config.yaml
positions: "learned"
parallel_block: false
optimizer: "soap_variant"
lr_mult_o: 1.13
batch_tokens: 32768
max_seq_len: 512
Each number is 128 + 32 x the weight over its row's rms, rounded and kept within 0 to 255. Layers, rows and columns count from 0. The size above them is the row's rms in percent of the matrix's.

# layer 3 attention query, 128x128, rms 0.0414, rows 0-52, columns 64-127
size [116 114 115 120 106 118 113 101 102  93 122 103  99 114 110 126 101  97 120 108 119 128 115  99 102 125 118 110 112 111 132 104 106 104 117 115 118 101 118 114 110 116 112 113 112 124 124 117 118 111 110  98 113]
[[173 132 152 181  99 125 135 126 157 132  72  87 100  97  93 212 127 144 111 163 154 119  75 116 160 156 119 133 121 120 107 158 183  74  65  95 142  74 105 108 187 121  96 102 117 111  86 171 169  77 128 120 146 127 129 213 124 135 121 179  68 143  86 101]
 [104 193 150  88 103  98 129 107 113 165 146 140 145 122  51 147 144 171 138 117 133 111 121 137 109 170  88 138 150  83 110 117 136  77  85 104 106  84 152  98 133 143 129 161 161 128 133  93 122 107  93 128 155  73  67 155 109 131 156 151 150 130 119 160]
 [145 120 144 171 101 137 151 156 120 180 129 117 115 113 136  90 165 128 167 140 132 123 132  45 117 120 167 128  97  81 133  99 165 145  89  84 105 111 125 173 137 146 117 115 193 178  97 189  95 153 151  45  76  80 134  66 128 141  88  89 123 132 160 150]
 [130  95 122 160 144 185  98 170 102 111 147 101 123  92  86 137  88 169  85  92  90 121 106 115 118 139 133 158 121 140 169 107 184 144 130 164 136 123  83  99  86 121 111  98  45 145 149  61 189  94 164 152 104 170 117 130 141 129 155 143 146 125 193 140]
 [ 63 119 113  94  69 141 179 109 128 126 123 170 206 140 153 111 165 149  99 110 120  74 131 188 128  95  94 111 152 132 145 178 156 131  87 103 110 143  75 129  75 160 161  50 143 128 126 165 125  61 130  99 133 190 147 125 151 184 125 127 113 196 127 163]
 [141 128 137 130 127 115  98 130 177 107  93 149 137 136 129 134 153 111 118 135 171  72 159 148 147  75 153 157 121 202  82 112  47 159 160 159 153 145 114 118  74 137 200 115  76  91 116  72 185  88 157 159 188 143  95 115 132  83 160 136  83 125 162 111]
 [ 86 114 125 204 121 125  65 119 147 149 116 134  90  56 117 133 131  96 120 140 104 114 178 119 109 127 182  90 169 181 155  40  56 149 126  96 158 191 168 134 112 122 111 194 156 125 115  98 120 127 162  75 170 151 120 111 112 107 136 149 123  87 102 150]
 [123 138 131  85  95 135 125 123 120 132  92 117 184 134 103 122  97 161  91  92 126 159 149 148 115 148 137 133 108   6 137 150 153  45 178 145 141 136 117 131 123 173 111 123 136  99 151 104 101 157  95 147 117 149 149  86 122 101 124 136 117  92 105 132]
 [187   9 149  90 156 125 132  96 112 113 119 153 136 121 123 136 102  66 155 177 109 117 115 104 139 115 103 202  90 153 140 115 144 114 106 155 128 156 164  90 113  79 135  56 159 139  84 109 200 139 125  98 144 167 157 127 110  99  92 135  83 105 118 191]
 [112 167 131 116 114 142 113 103 132 154 125 167  68 142  87  86 136 136 109 104  99 173  65 113 110 154 126 156 137 163 176  84 138 103  83 110 116 134 125 159 133  94 153 101 126 143 190 129 146 153 148 113 139 141 136 155  48 115 128 176  89 102 149 184]
 [102 136  89  86 110  92 102 129  87 148  97 113 145 124  94 110 126 155 144 144 120 196  93 174 130 122 148 132 165  91 145 134 178 171 123 103 110 162 105 111 122 126 160 167  95  89 103 144 104 147 110 114  80 163 140  89 165 146  68  92 151 172 136 135]
 [107  71 152 100 165 198 112  79 134 106 175 100  75 128 124  90 105 133 105 121  86 132 129 142 153 133 102 132 173  83 130  92 109 126 135 157  96 116 147 131 133 118 176  97 109 101 173  99 165 200 147  88 117 159  92 146 138  93 109 193 128 134 158  82]
 [154 139  56 129 137 140 124 196 157 137  89 143 127 125 162 159 113  99 128 174 130 145 102 168 171  93 105 175 212 161 130 196 167 123  93 156 110 129  80 113 108 110 146 114 155 136 130 151 184  61 107 114 143  95 188 125 112 103 140 121 148 171 143  99]
 [116 145 156 134 157  80 147 146 133 172 127  91 145 122 116 131 132 124  84 121 111  96  97 139 157 141  76 119 185 131  90 130  87 134 177 137 132 186  76 118 139  77 131 143 131 127 131 118  81 179 115 136 150 143 157 162 102 168 133 105 100  70 126 144]
 [165 204 120 160 128 130 177 109 173 101  90 120 103 132  90 146 102 118 151  73 114 160 126 128 156 129 111  83 113 115 129  80 175 134 120 133 106 133  95 141  98 107 122 145 158 126 107 182 167 137 137  84 187 176 108 105  72 129  95  75 168 128 158 130]
 [107 171  68 168  81 103  91 138 136 122 123 146 167  85 130 167 106  95 151 223 150 157  75 145  66  63 106 128 107 139 128 112 108 180  90 139 107 153 157 105 140  77 111 102 120 144 159 149  75  92 124 146  82 161 155  69 101  86 145 105 162 105 100 100]
 [ 96 116 130 142 188 106 167 110 115 192 130 177 112 121 128 157 130 125 150 115 210  85  89 140 114 113  76 104 103 145 141 184 151 156  86  83 135 124 187 101 113 168  94 191 136 126 176  75 110 164 207 174  83  86 190 123  94 121  90 141 110 148 111 110]
 [167  86 140 104  97 123 114 104 145 142 109 143 138 189 186 122  62 136  42  87 100 184 100 135 120 171 129 101 124 163 128 129 105 105 177 149 109 134 156 151  85 146 112 118  91  69 204  55  59 105 132  92 108 148 115 110 121 137 144 134  97 130  98 159]
 [109 152 133 117 109  96 112 104 116 126 180 124 169  83 103 101 116 104 148 159 133  62 125 133  58 168 104 135 131 189  79 121  94 141 157 133 190 161 183 145  76 111 149 129  79  67 147  71 172 112 132 199 135 137 106 111 118 140 145 165 152  62 161 160]
 [135 107 146 112 132 160  75 126 138 122  91 120  90 165 170 127 159 188 137 103 157 125 138  91  86 187 120 123 129 123 172  81  94 129 172 159 175 157  98 125  79 108  73  82 140 139 116 119 140  58 110 113 190 127 153 116 128  93 179 151  96  72 101  99]
 [148 119  98  89 176 117 104 128  78 131 114 217 109 178 213 154 165  95 128 254 119 126 124 125 154 122 156  80 151 101 131 144 140 118 134  92 104 187  92 152 109 141 144 175 148 106 139  82 117 111  65 113 137 104 147 131 143 147 151 100  64 136 166 128]
 [169 101 114  85 183 167  94 148 116 119 120 140 101 101  77 139 118 152 145  98 133 131 120 100 148 166 171 106 158  84 195 161 152  72 173 177  83 132 108 109 123 153 141  90 125 128 100  91 159 128 155 110 130 100 173 199 148 145 153  59 140 121 123 110]
 [134 188 156 114 177 125 152  89 189 101  81 145 101 172 152 138  87 145 113 110 195 103 182 120 131 135  90 147 160 176  67 106 107 135 102 137 126 162 123 157 141 127 129 186 224 108  56 143  62 141 165  82 128  77 124 119 126 161 101 112 121  91 101 147]
 [121 118 140 130 169 105 130 139 175 117 121 151 116 111 155 153 136 189 135 170 184 100 114 143 159 147 145 156 197 200  55 123  26 144 150  84 158 119 104 127 115 150 134 136 132 176 115 140 113 178 152 152 143 109 120 192  82 140 118 138 116 113 102 144]
 [113 103 113 102 164  90 147 113 112 126  88 172 124 141  92 123 135  93 154 140 140 103 169 125 123 135 141 133 150 148 124 114 146  98  85 142 191 159 105 166 211  72 134 107 147 160 123 126  94 153 135 154 120 190 142 156 113 147 161 147 110  93 132 194]
 [128 147 133 146 174 143 130  87 132 161 133 167  69 126  71 127 108 122 134  87 156 115 113  89 143  96 102 151 111 139 142 148 117 111 151 148  66  93 131 141 105 167  95 195 155 165 103 156  71 175 106 143 173 134 136  94 117 110 145 106 133 145 179 169]
 [157 162 196 129  83 141 110  79  96 134 158 112 106 157 122 143 120 116 130  71 168  87 145 121 129 138 135 145 107 209 131 107 198 101 143 119 132  76 125 139 160 137 121 179 184 103 158 162  85 141 117 101 115  92 118 153 134 109 104 152 144 142 142  82]
 [108 130 181 125 145 138  95 102 116 148 124  72 157 116 100  92 137 140 172 138  56 177 166  92 160 106 168  65 146  43 113 143 162 140 125 118 166 135 143 154 131 136  85 149 145  96 103 155 157 133 154 105  79 188 147 137 161 108 142 128 141 129  54  63]
 [ 84 118  87  82 126  77 130 166 123 181 131 192 152 160 156 115 144 148  80 174 116  95 144 105 216 133 109 116 124 166 151 151 117  86 129  93  82 103 135 130 113 105 144 134 131 122 122 113 104 138  81 124 167  89  89 169 151 127 134 179 125 143 113  90]
 [179 115 207 112 120 125 107 184 120 134 176 127 133  93 105 104  83 131  99 122 153 148 120 105 162  75 140 162 160  98 146 102 152 106 152 126  63 113  64 219 112 175 129 118 156 129 102 117 109 110 201 125 156 126 133 179 158 135  96 114  58 107 159 186]
 [129 122 132 132 179 101 131 142 117 141 135 137 153 129 191 158 125 176 126 102 136 122 147 136 160 113  81  77  77 151 182 111 118 121 138 144 105 104  90 130 211 171 129 193 196 129  67 118 142 118 159 134 106  76 129 154 139 129  88 125 148 173 194 153]
 [ 75 134  91 149 113  97 122 110 147 124 113 132 143 151 158 175 154 147 114  98 124  68 124 162  53 168 117 153 149 167 178 150  63  99 180 120 156 167 127 113 131  73  92 140  53 147 176 147 129  79  85 175  76 144 116 145 106 144 136 175 113  91 138 118]
 [166 104 180 130  77  91 126 153  91 118 110  90 105 165 141  97  75 161  98 122 111 116 153  80 148 148 180 133 202 117 142 150 115  68  96 151 186 169 142 188 149 116 112 136 141 164 123 181 134 135 137  94 134 127 123 102 142 130 143 120 121 130 158  83]
 [149 131 111 139 105  51 157 122 152 140 176 158  85 127 116 164 132 113 101 151 125 160 144  84 114 115  92 125  89  71 146 150 105 131 128 137 214 130 145 122 159 112 105 136 123 109 115 119 138  69 146 117  82 124 123 129 113 159 157 129 122 115 180 107]
 [ 75  99  59  87 114  69 120 125 188 182 150 114 160 128 163 161  90  61  78 131 135 111 105 174 102 178  93 144 143 144  87 100 145 144  51 104 147 148 120 144 149 113 136 157 119 138 112 127 148 132 129 148 115 115 120  73 111 147 138 182 143  88  50 140]
 [111 136 150 143  83  96 203 105 110 167  96 135 138 141 105 155 119 139 174 144 128  90 133  43 106 125 114 137 102 109 134 145 152 131  75  68 120  87 108 170 156 155 163 152  96 100 109 141 143  91 117 103 134  82 136 199  65 134  95 145 132  98  90 153]
 [157 162 180 154 101 196 174 106  41 164 157 117  90 136 108 128 124 134 111 111 100 203 115 107 179 117 126 127 150  90 123 125 151 132 124 102 117  95  90 173 150 141 155 128 127 162 151 109 131 150 193 132 148  61 166 152 174 178 132  95 132 170  81  84]
 [134 105  94 149 161  89 147 174 125 137 115 142 181 141 156 112 158 104 122 123 141 126 122 111 117  61 115  91 105 117 124 150  87 159 180 119 126 165 141  73  58 111 126 115 177  88 175 166 127  55  70 133 107 143  86  69 107 153 132 131 136 113  59  93]
 [ 75 136 173 129 125 154 128 179 167 136 135 171 147  97 136 104 105 143 189 207 129 172 112 125 172 163 174 129 126 118 102 120 174 129  99  65 156 129 131 164 174 178 121 143 182 192  90 123 153 147 169  84 136 129 112 132 167 151 101 106 110 163 108  21]
 [ 88 126 177 156 116 118 131 129  78 137  99 110 140 116 114 133 121  87 138 126 144 143 140  88 154 122 123  99 170 121 138 131 131 122 115  74 138 150 128 104 152 210 100 111 131  89 122 110 167 180  80 136 118  81  88 165 136 161 136 173 132 131 186 167]
 [178 138 104  99 144  82 124  85 123 104 161 101 114 151 134 135 142 151  62  69 166 101 113 104 146  93 127 119  98 134 133 164 146 100 141 155 137 128 166 110 134 136 104 155 125 125 116 130 119 124 143 113 152 117 164 128 163 137  79 119 146 209  76 104]
 [ 89 163 190 121  85 102 126 133 101 145 166  81 111 138 117 136 175 168 171 110 147  92 114 130 141  90 131  94 102 141 171 117 173 123 176 171  72  94 125 149  81 161 171 142 102 131 145  85 158 183 141 112 122 128 108 109 114 139  80  66  75 128 188  57]
 [175 136  70 136 130 149 140 116 140 119 127 115 105 149  45 106 139 150 122 103  94 128 104  79 153 158 142 152 115 160 155 153 116 118 190 133 122  53 155 109 151 144 140 146  77 155 129 141 120 118 132  90 104 133 156 153 201  98 149 147  89 113 150 161]
 [101 108 141 141  92  99 158 120 120 148  77 157 110  98 162 153 142 131 124 176 188  74 132 125 116 127 118 120 124 157 112  99 133 138  95  80 119 157 108  61 114 116 136  86  91 120  98  96  88  95 163 196 156 160  96  66 108  99 149 114 128  72 162 142]
 [170 128 164 126  51 101 140 131 125 197 173 127  52 152 111 176  99 151  97 101 148 116 138 104 177 129 106  90 137 154  94  99 125 192 106 134 146 155 123 136 150 110 151 116 137 151 148 190  71 126 143 119 139 113 125 166 126  91 151 126  88 114 129  99]
 [160 106 130 129 156 173 136 185 139 141  88 111 124 105 121 145 100 157 112 118 135 147 100 125 182  99 125  97 113  81 135 159 126 106 196 119 127  87  93 166 121 161 144 134 169 131 118 166 109 144 121 113 165 135 190 113 160 157  93 151 126 170 155 142]
 [ 85 169 128 111 118  97 161 131  86 108 125  85 160 163 135 132 140 124  65 133 134  75 120 103 146 106 113 121 176 171 109 106  97 144 126 105 129 158 123 121 132 101 167 196 110 118  80 164 102 125  78 207  99  99 123 141 135  99 137 171 115  93  83 117]
 [191 117 162 211 135 160 124 142 148 174 112  63  95 135 154  82 159 128 112  96 130 154 118 160 122 185 123 158 117 176  97 112  76 117 209 170 153  88 156  69 139 132  73  82 112 142 132 110 139  96  88 166 191 130 108 100 160  74 151 141 103  69 169 112]
 [ 73 115 134 176  95 139 138  75 114 172 132 132  97 128 106 106 129 126 141 127 173  71 177 127 101 125 143 167 152 134  97 152 129 125 115 109 163 153 119 179 105 143 131 119 132  88 148 143 175  90 144 133 154 161 102 123  94 124 133 155 150  62  66 100]
 [171 145  94 136 127 154 123 189 130 106 142 133 153 133 115 118 127 181 126 148 105 168 174 146 142 102 187 143 133 119 135 133 132 109  92  96  83  92 103 115 187 147 158 129 164  83 129 181 143 146 147 129 102 145 160 102 161 110  74  89 132 185 123 100]
 [105 118 103  45  79  56 164 151 133 122  97 114 136 117 125  94  98  74  58 190 156 154 162 123 128 127 135 152 117 133 130  88 106 149 147 108 144 131 123  99 114 123 155 152 160 107  81 182 114 116 115 161 157 144 153 119 140 135  88  88 157 157 123  60]
 [186  48 172 163 160 114 190 100 117  79 167 122 129  78 161 142 158 131 151  98  61 219 133 200 107 156 128 100 109 119 134 141 157 130  93 104 112  90 110 106  89 133 132 130 141 141 149 163 129 191  88 114 120  81 154 176  73 160  71 103 106 125 145 144]
 [114 193  84 115 136 125 115 158 118  88 133 142  36  86 106 161 135 160  96 154  85 128  97 151  88 179 155 137 153 118 165 152  91 151 113 176 154 128 125 137  79 110 163  83  81  87 143  81 146 120 105 131 186 167 164 142  97 101 144 100 100 143 211 101]]
# layer 3 attention key, 128x128, rms 0.0414, rows 0-51, columns 64-127
size [122 111 113 121  98 110 120  98  96 106 125  99 100 116 105 121 101 105 118 109 127 126 119  99 109 120 107 115 115 124 133 102 102 100 113 118 113 108 116 116 110 114 122 114 114 120 118 106 116 114 117 106]
[[132 120  88 140  86 132 126 138  72 101  97 165  95 141 134 148 133  28  85 146 148 115 148 151 177  97  90 160 121 147  55 142  77 108 144 141 125 151 191 136 145  96  85 125 142 100 146  96 186  94 152 122 140 127 128 104 186 122 191 165  65 103 121 104]
 [131 134 125 153 176 155 158 153  77 113 134 157 106 162 142 104 169 135 168 157 103 138 139 111  63 151  93 178 115 130  75 128 106 158 108 103 177 106 108 123 123 112 137  62  61 128 146 162 114 147 158 128 115 139 162 134 175 101 125 113 118 158 147  91]
 [ 82 111  98 110  67 154 154  92 140 122 151 132 112 134 186  90  34 136 124 112 110  71 132  82 162 134  96 111 181 139 157 123 123 141 114  52 183 150 118 136 179 107 133 179 151 159 122 146 132 109 131  93 162 162 104  96 101 167 100 198 142 107 109  79]
 [ 87 107 124 101 157 148 110 151 142 107 116 153 117  98 118 101 146 115 162 134  83 145 129 183 186  71 139 110  96  76 181 169 142 128 155 182 136 147 123 177 125 156 174 139 132 188 131 121 104 112 102 114 132 196 132 127 129 144 108 134 180 181 140 178]
 [169 148 139 141 166  50  86 143 120 134 116 143  99 128 119 103 131 154 119 158 135 104 134 129 135 120  99 116  96 126 130  97 117 163 107  99 176 124 142 115 158 135  82 180  96 143 111 123 136 160  77 141  68  85 106 114 133 143  55 105 120 127  74 151]
 [119  79  86  81  68 132 100  67  98 114 143 147 131  60 106 157 138 158 121  83 121 168  96 147 115  99 143  81 153  87 153 179 121 122 118 181 104 138 172  71 189 158  82 115 177 133 186 124 151 199  63  71 129 190 170 100 129 142 128 108 128 157 143 139]
 [184  60  64 128 128 160 121 107 127  72 183  97 137 164 216 112 147 190 159 134 156 141 138 169 107 101 156 140 130 174 196 191 210 134 126 177 155  48 129 111 123 164 134 125  94 143 145  71 156  98 109 129 108  94 153  82 154 177 157 146  98 135 157 113]
 [ 91 109 107 144 110 122 125 115 116 157 147 148  98 144 139  84 161 103 187 114 121 153 112 169 162  93 105 155 166  79  82  94 122 113  67 104  70 131  76  90 152 162 121 129  93 124 133 156 123 114 120 153 129 118 105 178 126 135  84 105 108 118 194 108]
 [134 137 110  66 101 129 156 148 140  80 122 164 184 138 118 122 150 155 135 122 178 113 151  73 167 168 173 104 148 172  96 133 157 103 107 115 128 131  86 127 152 126 113 113 109 104  70  55 158 189 105 191 100 104  67 148 113  97 104 146 138  70  97 104]
 [113  58 177 166 190 176 168 122 121  59  89 138 194 167 154 175 114  97 153 167 141 131 150 107 134 140 114 109 142 129 163 108 123  88 127 163 132  91 117  82 134 156 143 117 143 121 121 147 112 124 103 149 152 171  96  96 133 186 131 169 152 163 113  88]
 [169 135 134 133 132  86 143 131 141 148 110 119 141 137 122  94 132 116 119  98 206  76 152 114 144 118 137 173  96  80  78 136  99 120 112 104 100 134 118  94 197 131 118 138 110 156  81 132 148 203 141 135 135 111 128 150 116 201  65 150 121 160  96 104]
 [ 99 128 148  50 151 128 116  99 115 153 130 101 148 106 147 108 158 211 151 121 142 182 112 117  90 107 124 164 102 112 177 124 152 124 139 226  68 121 126 166 119 122 120 122 143 114 134 179 107  99 100 137 126 107  99  72 136 137 156  75 107 144 162 155]
 [179 155 155  72 156 162 125  98 149 121  65 125 178 105 105 195 131  73 103 152 100 185 123  78 130  96 121  94  96 132  56  64 123 109 141 143 114  93 183 139 170 183 110 148 165 102  99 109 117 157 127  66 169 173  75 105 148  94 150  92 158 153 113 114]
 [ 88 167 134 162 124  81 154 115 148 111 106 123 169 156 126 159 148 173  94 152  77  86 121  73 102 145  75 131  99 199 117 113 176  99 158 131 130 115 146 100  12 157 132 147  84 125 143  78 179 136 112 116 133  91 137 139  95 180 132 202 116 153 144 112]
 [102 102  94 174 165 109 187 156 119 115 108 124 116  97 133 177  93 120  88  94 156 110 132 172  96 178 133  74 121 178 174 123 154  66 108 166 141  91 183 155  89 182 113 143 152 154 142 106  86 133  40 185 120 111 137 136 118 107 157 178 199  74 116 147]
 [164  83 111  92 196 196  96 181 135  87 189 159 154 131 158 132 160 132 173  94 200  73 118 171 174 118 148 133 133 157 112 181 117  78 139 143  77 106 164 119 128 109 160  96 116 127 151 122 178 125 183 143 168 151 125 119 123 144 154 113 120 187 178 120]
 [168 112 108 118 125 128 130 167 146 105  85 103  85 114 114 158 162 159 124 151 129 123  83 163  86  79 108 160 146 154 120 165  71 124 175 115  65 178 109  93  91  64 152 184 104 124 105 118 187  80  98 131 148 161  90  76 102 125 141 108 134 107 119  82]
 [127 120  96 126 121 106  81 185 142 115  88  48 107 135 125 116 179 145 168 106 117 133 125  76 135 110  95 149 145 174 125  75 115 149  78 109 118 104 139 131 114 145 102 153 166 102 153 100 125 157 141 171 133 131 107 196 164 161 128 136 163  73 180 161]
 [114 135 122 153 126 158  54 136 129 132 147 105 190  97 179 164 130 163 109  78 114 110 141 167 108  81 139 114 112  96 183 107 110 163 174 188 104 117  88  87  70 122 174  68  49 165 180  91 156 159 162  81 125 157 140 117 163  90 156 113 116 130 176 147]
 [138 156 101 120 123 153 153 146  50 101 178  79 121 103 142 156 136  80  79 138  90 117 107 131 143 105 143 136 137 129 150 107 143  98 135 173 135 159 154 150 110 203 141  81 142 164 125 113  84 162 189  92 133 181 134 124 139 156 139 122 146 167 129 104]
 [122 147  66 122 135 110 126 107 116  80 126 119 148  85 137 140 112 126 142  63  85 103 170 148 123 108 123 145 135 128  82 123 145 162 133 147 136  55 108 100 123 148  77 144 137 148 114  89 183 186 167 138 106 182  63 144 145 126 147 141 133  97 103  82]
 [ 97 169 209 142 130  80 174 142 133  97  88  98 122 160  72 146 101  44 153  99 126 160 153 104 168 140 102 116 121 140  93 111 182 138 131 107 128 163 162 102 142 161 133 132 176  95 154 192  88 166 143 125 122 117 102 122  86 165 118 141 138  95 128 137]
 [116 155  91 115 123  58 147 156 138 142 155  77 145 122  89 166 104 139 163  90 124 158 155 113 138  95  99  80 155 162  99 131 165 181  77 140 142 158 117 115  93 149 181 174  89 104 144 128  99 145 145 146 144  87 100 164 123  97 151 111 135 114 154 115]
 [133 160 124 135  90  83  99 144 157 111 180 156 128  94 120 172 140 196  94 148 138 126  71 136 162 149 114 127 164 122 124 169 164 113 140 149 151 111 132 124 113 100 119 157 134  70 114 139 102  46 141  48 179 129 141 168 164 124 142 165  84 187 148 110]
 [ 71 165 113 154 113 123 156 168 135 109 156 111 173 121 118  79 166  99 182 109 123 106  69 122 120 122 119 123 190 192 132  82  92 185 144 177 128 121 134 110  68 122 160 105 134 157 144 179 145 146  81 138 115  71 135 145 137 105 147 169  98 179 100 125]
 [147 152 124 159 168 120 166 208 126 145  97 140 136  64 179 125  94 184 153 118  87 146 143 135 167 115 134 115 123  93 157 128 154 132 117  86 138 127  86 117  93  89 160 130 165 104 150 194 135 118 145 147 136 100 118 102  90 167 117 147 141 109 160 137]
 [173 144 116 156 124 108 134 148 118 129  47 103 100 129 127 139 118 166 142 121 105 121 164  94 137 106 111  86  81 116 104 169 143 171  91 131 144 154 107 179 166 121 128  98 114 176 131 180 140 136 100 156  99  59 121 151  74 199 202 107 148  98  94 125]
 [122 128  85 128 127 131 133 113 152 170  50 142 112 154 125 122 110 101 108 136 129 129 138 110 176 175 104 123 124 112 134 130 168 109 129 155  98 116 158  43 134 139  91 123 111  93 146 121 148 147  96 136  98  99 122 124  51 143 149 115 147  96 129 114]
 [120 161 101 126 166  98  69 142 184  32  96 145 188 160 131 156 115  77 130 122 134 128 113  79  57 147 151 132 124 146  53 157 100 122 119 140 146  96 141 205 135 132 101 168 156 110  82 170 139 154 131  62 110 117  79 121 152 141 172 103 108 101  75 128]
 [ 56 122 104 126 151  93 115 112  76 137 115 165 188 116 139 125 155 133 129 148 111  44 108  97  93 116 106  98 114 146 126 105 158 193 107  53 124 109 124 143 136 135  95 165 132 134  68 162  98 111  97 156 120  79  61  82  66 130 103 190 174  88 170 147]
 [106 143 156 180  95  79 127 146 133 141  66 118  77 143  91 140 128 147 166 132 177 131 184 101  85  46 186 106 176 117 112 129 147 171 125 161 167 158 122 163  83 118  91 159 135  92 119 179  62 142  94  87 147  81 135 100  94 147 128 136 132  72  94 147]
 [118 129 146 144 143  99 138 144 162  79 148 106  90 134 107  43 179 109 142 153 161 148 189 146 150 150 140 157  96  76 105 139  95 115 127 174 114 174 115  88 143 128 139  32 154  80 103 112 104 123 119 133 135 164 104 146 238 127 150 117 122 156 114 126]
 [104 174 106 140 141  97 106 134 146 186  41 141 166 106 146 138 184 139 105  91 170 123 133 133 152 129  58 154  61 125 102 160 148 112 102 116 162 129 143 170 128 182  78 144 160 121  86  86 207 105 141  92 125 154 114 184 131 168 123 148 115 158  96 124]
 [131 114 155 188 102 114 168 184 145 148  79 126 168  84 156 143 108 138 135 161 115 114 140 151 119 134 186  38 166 107 125 131  98 146 131 113 103 136 133 162 120 127 116 134 115 117 101 153 207 112 155 170  82 160  92 136  94  95 104 164  68 156 117 144]
 [ 89 114 165 146  95 123 135 151  74 127 159 158 103 160 149  94 160  95 188 128  85 117  67 112 106 117 100 127  80 150 153 179  74 110 168 131 127 158 154  94 129  92 110 162  67  79 167  95 126  54  94 159 104 143 111 137 154  97 168  96 176  98 145  74]
 [126 114  96 169 115 116 129 144 135  86 123 100 131 187 146 143 141 148  82 153 133 124 114 116 139 139 115 159 116 143  77 155  67 172 106 101  89 130 168  74 165  65 102 144 120 121 187 115 129 117  94 162 112 176  85  86 139  75  77 162 100  95 145 217]
 [139 135 138 103 161 123 155 109 121 139  82 111 119 146 154 174  55 122 191 195 124  99 150 106 124 143  55 138 111  93 132 176 144 137 119 109 109 124 111  95 136  81 132 186 127 127 130 171 123 149 152 151  75 109 158 133 149  99  81 153 143 105 155 131]
 [178 115 124 109 149 119  81 125 135 143 138 164 145 119 120 124 142 145  67 135 102 141 133 155 127  92 175  94 150 186 112 125 116 111  88 202 145 106 145 138  98 151 199 144 104  59  72  87 177 217 139 138 130 128 110 137 169 145 121  84 151 146 135 150]
 [151 147 125 175 116  78 124  36 122 124 115 119 123 110 135 126  82 130  93 112 171 112 100 117 139 143 103 101 179 117 104 152  91 116 204 102 147 103 143 124 105 126  41 109  57  65 123 136 148 129 138 131 170 147 121 133  84 124 131 167 106  62 127  75]
 [111 168 104 101 138 143 126 134 113 115  51 166 136 143 119  76 128  99 136  66 102 131 190 180 101 104 137 137 148 110 118 100 104 118  72 149 152 134 168 132 100  91 166  99 141 113 151 145  75  86 148  95 113 138 152  38 136 143 158  96  66 105  92 154]
 [157 135  62 169 140 144  83 219  99 175 115  73 114 150 143 195 184 116  88 178  98 145 134 124 131 124 130 111 118 134  73 163 126  94 154 128 104 104  67 184  96 169 116 120 138 115  60 129 113 127 104 122 144 103 126 118 120 133 152 101 101  49 129 126]
 [ 94 204  92  91 130 122 118 106 145 120  64 158 147  91 121 185 100 141 136 182 124 154  66 187 147 102 125 148 109 107 105 164 111 116 114  73 147 157 128 116 158 101  91 126 128 117 133 186 135 162 112  91 101  94 144 127 111 187 111 164 153 126 117 180]
 [ 33 111 150 143 137 126 110 204 164  99  68 171  96 154 128 140  64 104 133 152 125 136 156 143 143  51  97  85  81 125 137 107 135  97 155  98 111 152 174  66 156  96 113 139 117 122 156 126 120 149 119 154 144 120 115 153  73 138 109 142 142 122 100 100]
 [ 85 155  20  66 147 145  99 129 132  96 183 151 135 140 147  44 154 104 126 122 134 151 121 115  98 140 164 137 129 149 152  53  94 155 101 109 122  98 151 141  92  85 155 143  84  94 152  75 163 133 125 164  82 184 178 103 117 103 130 174 106  98 130 172]
 [161 124  70 131 158 142 148  82 129 105 104 103 131 166 182 146 145 158 146 168 111 114 161  50 124 160 123 143 146 152 112 137 123  79 144  99 194 104 122  90 130 148 113 114 130  68 149  38 170 132 157  99 132 148 103 172  88 146 143 140 109 129  94 135]
 [101 154 100 177 151 117 133 200 109 180 118 129 104 135  86 167 103 134  86 114 188 106 137 123 177 177 114  77 134 164 159 111 138 147  98 124 111  91 119 131 144 156 118 198 126 139 123 186 142 140 162 105 131  93  43 121  85 167  87 159 155 101  92 146]
 [ 83 131 122 105 142 110 119  92 124 137 142 168 157 102 119  90 133 101 174 176 143 193 112 135  82 140 100 160  88 143  74 121 114 125 160 163 188 177 167 128  96 104 149 111 109 151 156 107 121  44 146 108 156 114 133 121 113 105 125 107 121  74 140 114]
 [103 175 102 136 138 144 127 161 131 133 140 153 110 103 117 185 137 147 141 128 167  86 100 116 121  97 161 166 115 127 165  97 160  95  87 143 151 206 168 173  82 172 119 127 167 148 135 101  93 180 183 138 102 191 169 136 110 137 118 103 148 143 156  65]
 [125 113  99  75 158  93 101 119 176 126 135 130 130 149 139  89  92  94 146 179 110 114  87 121 112 112 115 166 178  90 138 120 128 193 128 132  84 118 174 117 124 130 153  91  85  92 143 110 104 123 129 138  79 130 163  55 199  48 127  88 116 151 132 128]
 [144  82 131 122 144  99 195 116 161 201 113 134 106 137 181 105  78 142  75 106 139 147 119 121 104 100  71 139 173 173 103 143 140 138 183  74 115 128 109 123 157 100  73 169 143 153  56  98 138 159  93 131 199 103  89 116 113 166  94 113  76  92 120 146]
 [113 142 131 139 142 127  91 121 113 144 167 146 176  80 155  73 136 133 152 148 156 103 139 139  68 109 173 145 148 160 115 123 132 102  93  91 132  69 139 166 142 148  82  98 117 132 123  52 174 109 141 139 154 107  63 159 159 164 132 126  85 144 118 128]
 [180  96 119 132 116 169 182 173  84  85 108  52  98  94  89  73 104 145  74 103  94 154 182  92 152 115 114 128 162 104 155 159  92  68 127 150 122 148 109 131 139 122 152 116  52 126  80 142 132 163 144  62  86 144 125 176 121 126 104 144  34 119 182 144]]